python train.py --num_hidden_layers=15 --bias="all" --tie_word_embeddings=false --init_std_qkv=0.0625 --max_grad_norm=1.0 --final_lr_fraction=0.1 --train_tokens=151800000
Each number is 500 + 40 x the weight over its row's rms, rounded and kept within 0 to 999. Layers, rows and columns count from 0. Numbers have three digits each. The size before them is the row's rms in percent of the matrix's.

# down: layer 3 MLP down (transposed), 256x64, rms 0.0679, rows 198-255, columns 0-31
# up: layer 3 MLP up, 256x64, rms 0.095, rows 199-255, columns 0-31
down198 099:527467495514471548445529510505482536437553454463484413472560464519523527502499496442548518515513
up199 117:506430504441567450448455492508571533560482503515568480542535494527504548486456539539508526486446
down199 114:563486538633583460478520470478502566546495526501466517469526526477394486467457513545542466532522
up200 100:527488560430506455485495546542517540517457435502509482533562518588486515494450511576499457453450
down200 108:468544484577470510513561468452447540503496556533432519465435501427483475512537523471487514548567
up201 102:527471545473508494434543529558489513490589511560519504460470480446522542427586546501498506491544
down201 064:531524479510484512462449512440441644495541495552514483511465505425496478494490512537562458474520
up202 098:517561469506517485494512523401604467468506513435525425477454521484497485439563507529503465531459
down202 066:548538523442468494521513568471449511478461519488446518579469447545536530513418578484474461393549
up203 119:541458499508577506487557473471468506534553595496565500471431480438500564425506537509457498506508
down203 126:436537472469529496497515501411495541501524475525526495437514480513559557467468562493490478463505
up204 113:489467498479524477479557546500431468509468563504480521480534495507516556442531545497533462594533
down204 126:474558511484519489550479486420512492539448498479489526436454481455569528431518546443559493551454
up205 104:504487518517541550468488565551406498465472488516526451524471531500509553473461536478442483429476
down205 096:476541458465497450496490479420596476472515505491513541482502476506487430571536465504519489610501
up206 106:535530476511503484480551529521528511477489498501573516453541502443513424439523579487470429522565
down206 094:469523497507504520484514489453454504544391449453486498572484505541452561523505445496459511556427
up207 152:538555452426534570440522524461530552514552473523525518451484532512476462469484512444476487480555
down207 158:467469530497494471543461461541532496541475496514533499578519420475535518521532495597497462524453
up208 135:560508471531498508431505498463598512434523532511509521470452446489494556519529556506442535470482
down208 128:525491494468452510501513495542398544515479499559511508500520501491572556468468499402490505405564
up209 140:530490458492501561481498516471534522464549521537554504406471505438545524511497513475506480529555
down209 180:475461541507457492621402474540543534454510502540499476485512480490598552477466489544499510447509
up210 081:510520498490542547535497498488509471491440471444497574541431546464490516505502547538543569506504
down210 061:549454571503526453487470550490519552492518497503480466479495463558551438527539517490521428458422
up211 119:523465445428452532456543596464531531520551509517448528471406554466526487448478553496498534472539
down211 143:467492554548539421542423435510477518543518516504514500507539467549508541488508430546495440525409
up212 140:547415543507541489469491529574535536530470550531527539460500520426469537486448518478498500595516
down212 114:518475498525536438479485506509530553564458536509510522440466464435440479550488513433513556584539
up213 120:523498473435508482464482528499533578532473504514595530490503557481585529519488466515492450542536
down213 114:469497495479424548570470512508437523465536475463491464552548489541498522515517518541546487405592
up214 101:501457519551505540508483526515503514470533532523427466582506506518428523459446515506509505465486
down214 097:513493459486519404542530455542480501529513444477495556479496457467611515526498495489503496581586
up215 109:536491591503544470554502573488426536419412487532526501505463573419499514495436478460551535442478
down215 108:453501400504450504487483448534560445543552481460480500510550431598435482535558540565467498570500
up216 121:502447491545457516486534527492508473456539578491405496531517529607490481444557561435470466458553
down216 143:539490516527552450517502458521533518507493490472495507464561393484585511500464478569550486561471
up217 116:543521464442494512438569518497527467473546463495546489512466551457491483481573583493484470564508
down217 154:499590485415431494515493566564571493486539424493526498468500530499460495489480535508440505520550
up218 008:528497523498561550534579475541541595489530518526523538522529512542560523568575543511535545553504
down218 006:544498575532471483534417530499474421523548527516469475528499511508464519488440437517513489533531
up219 129:554439547534565531528503472568482505398530469536480582476494509481522472491497495501547538470495
down219 133:448517493500516503521363523476492552545470436529497441518554486517488506472475532513563518454439
up220 075:497468445431458506487499507580514474461536529525530504472501524514475446539516501485501530517543
down220 100:515537486554520539495475472412503523535512502526473494493493440449569537494495570466524475475503
up221 067:518467531463498508516487497462489564589538518509520496479554587527477502439498521531454511507541
down221 056:464580473453476510450426503563485580491517500501487480498498488456420499516500401525540463533534
up222 105:516518524573514486521525511460552486508475518480557515467584548528513519443499455499513529493482
down222 104:480592570610518517518502555443438542466457463484414511506501454557535517518457530420473481448469
up223 136:557494489490508570528493522555531566510487499569532484456489489413495464518481477502448499553553
down223 146:537524525456518516459486511489518535518480504510556528500459548477485510517474444530466472461562
up224 079:538397550491548510514500516550502494476548556494443563527508531494524505404551520499524476517534
down224 049:496507399518537504443439520417476567533459511450483443516460463448534496506504510503598501490465
up225 117:485536497470477475449531480478523593537515517530588519486539508435474447499499530505479418510590
down225 096:450517512520478495566477481529454451480449501412480486518516537481491500476526474616488519607446
up226 132:496506522458503523458526485523527538557532521574466483493492544550512535485501609420457502468529
down226 146:465535492511524466468483476540567476529482511501542544529474485475420525602475458555538484533399
up227 007:490450464477512506493531462507472531433484479494465470461450460510493461543561497448445509509421
down227 007:538518560487465505518428494488509430523532499491504525504532556467478514483445430501522491508552
up228 088:507468481460534509468503527463580528569542520502552533504571430518470534503528538520546498476483
down228 064:453586478520499504513439460443571560543433510497480544511508479532429485471535442586552470482469
up229 078:529513463486428507515560509496514537505518517482444480524506569468457450453508508443537463425509
down229 089:465538456528557543459471512474461485483494505463487512471467482499484517519454535573488508525501
up230 007:553535535548530556541570521520535540484500466531527564531514503534562576553546517492545540559507
down230 005:478505536477526464539466561497514518552560566548515472493521506513449430496510440580471494519560
up231 086:491530498512517495456539536482476420500503441549517592458503581512533534466504565483549493481498
down231 052:523607518535523481453458499455468505520462402511456544513514529552458534534493523529527475497482
up232 005:503491545483453589568511566465494518461543537516514487506467465455473452551501477456497488554529
down232 006:566535457525503456488514438555538487509500474558486576509530599509553545499531483523534518494466
up233 134:463570479444488520504493525513554519544493527547522548494503586531523495500438489475502477563540
down233 147:507520431463490529447477592543498527548481529516524509435508481518519483496530523478498481465480
up234 006:474501512470501509531506572518530480505535607508469483536494540501491530500501525588502513544599
down234 005:529513477535491488437503440526490531499450417498522537493496527526507513488493546379533509449407
up235 125:555482483531492526540527531476444490486496530492487483514462486549448507403555550477517529451534
down235 141:507498578558529443517506399482510547533512454478482550536575478514546535456461477576537440466459
up236 054:502517488475466488475475559446504489493462476503520481447423503446548557507482460525484428536458
down236 050:463515516507500503522536470513488499500522483491464500602575487563457457501530510476501548449546
up237 139:482517506441530482525533504492544500528519483539555488475527529482542513449549520456385473473516
down237 133:519519508481475461545496454554501517533516534480523507512508514436526505456512509554438490581446
up238 134:479552461479524498495482542440621505501501525498528531451528535512442556471540511460474531517514
down238 143:560555484361482560568481531541444534537455486561551503476488469487499505488537525439514483490570
up239 124:537425479513501539487487497544486416511534535479487539574481481486541503490537557477496482478473
down239 105:479482537469549555521529577500536452545506470493461523542435529533426464480562475486521524461517
up240 095:508427524518443487483452532568499465461553578504470547438554493510513561489550508460563518496486
down240 092:484528482552501439550496477443517484564445459509517442556490422469505487451525468524494522539551
up241 129:535482561533548556527504512494444457493551560557498534493477501587459527451552506485495465441492
down241 129:527525541520456523540529447488492501591512513484517512569509458467605499503516458514568496447481
up242 071:489490500523569509507508500417535530516455484514481559499540502479506521493546524494496492479472
down242 088:538529435421463511459517531548479477473528461507540504512510492487504465551528498438491509550535
up243 095:587478431473504447501486536496473470505551464487510522507470451466548520531556561485483582447525
down243 120:398480581531448517533482421513519541500466527486511462548573485575461484430442435508514469541493
up244 063:510531491495467453494509540531509461447538445409489477490497524546494469603481489482480466524539
down244 090:499449527575529553508482469429511526543501566564491516485490446461521519403508551473534527464494
up245 056:452521473495446488453521499485533522429478512567570521543519502464494532485498614497539477590452
down245 046:503560485500508491493346458508532551519462480487473508518475528534471502518524400569470484432525
up246 064:535490496497463490473518557557470483436550460495529511530469480539478454540486481486492468566508
down246 090:503504484534539546480444475415536541558486518515471496449489472463510536489551575463538532431505
up247 150:492532429466538461509518515490489520549497515525603446429439556499475454562521583495507518565583
down247 136:511526532491510549559445474521510446462439425495484545510532468464585516459491400486496579460506
up248 112:463560475463477517483510520515501521533472548524580595421520543486477481454495503485469508488490
down248 088:460450467525432481513424501570530581546483466532469504514522504565540502527466442535494503474499
up249 132:584500466490488576462541466471529475498519525532469507414504533481512571505526498471420497489514
down249 142:490538485545483499515476445473470505476480533585452514491560464544534523519501448535525476452519
up250 007:527505536506527529509465526512491554563491481498514496533531509546508545520541483494552453532551
down250 007:455502456532510502497593450511498509486510543509506477513450486452524470502466543550480520459430
up251 008:503523487487421520475423573440495465467481522440463451505466459464481461492445427494438431558510
down251 008:481492457505514478499596399558500526502483440554511567491488574472518502501525564471518534421456
up252 038:467418470472424452495519545469506531496459528522548497549555507515470435472511548504514510482414
down252 041:523599514502564521497454479534504453541505485484462488449450477486516554491490418496509487515559
up253 098:469479516466565529527501544450582484456497530468501551483500510487511510490564488488517490515440
down253 088:482505506424509489557526525462475533493480462524478507463559455552474529489420507484465446482465
up254 141:524484462431527527504495482492554498556472507505557548425410601418459466526507547485487529513565
down254 160:474597514480441521528527511502498552428537439514487483484534489554576499538444515515474498454540
up255 077:441529457481493524504478534551472462446587452464491552548457469501435487546537533461508519477526
down255 101:556463523532502483477541437403541534528482547552492463432533523492567519458468526513501488508489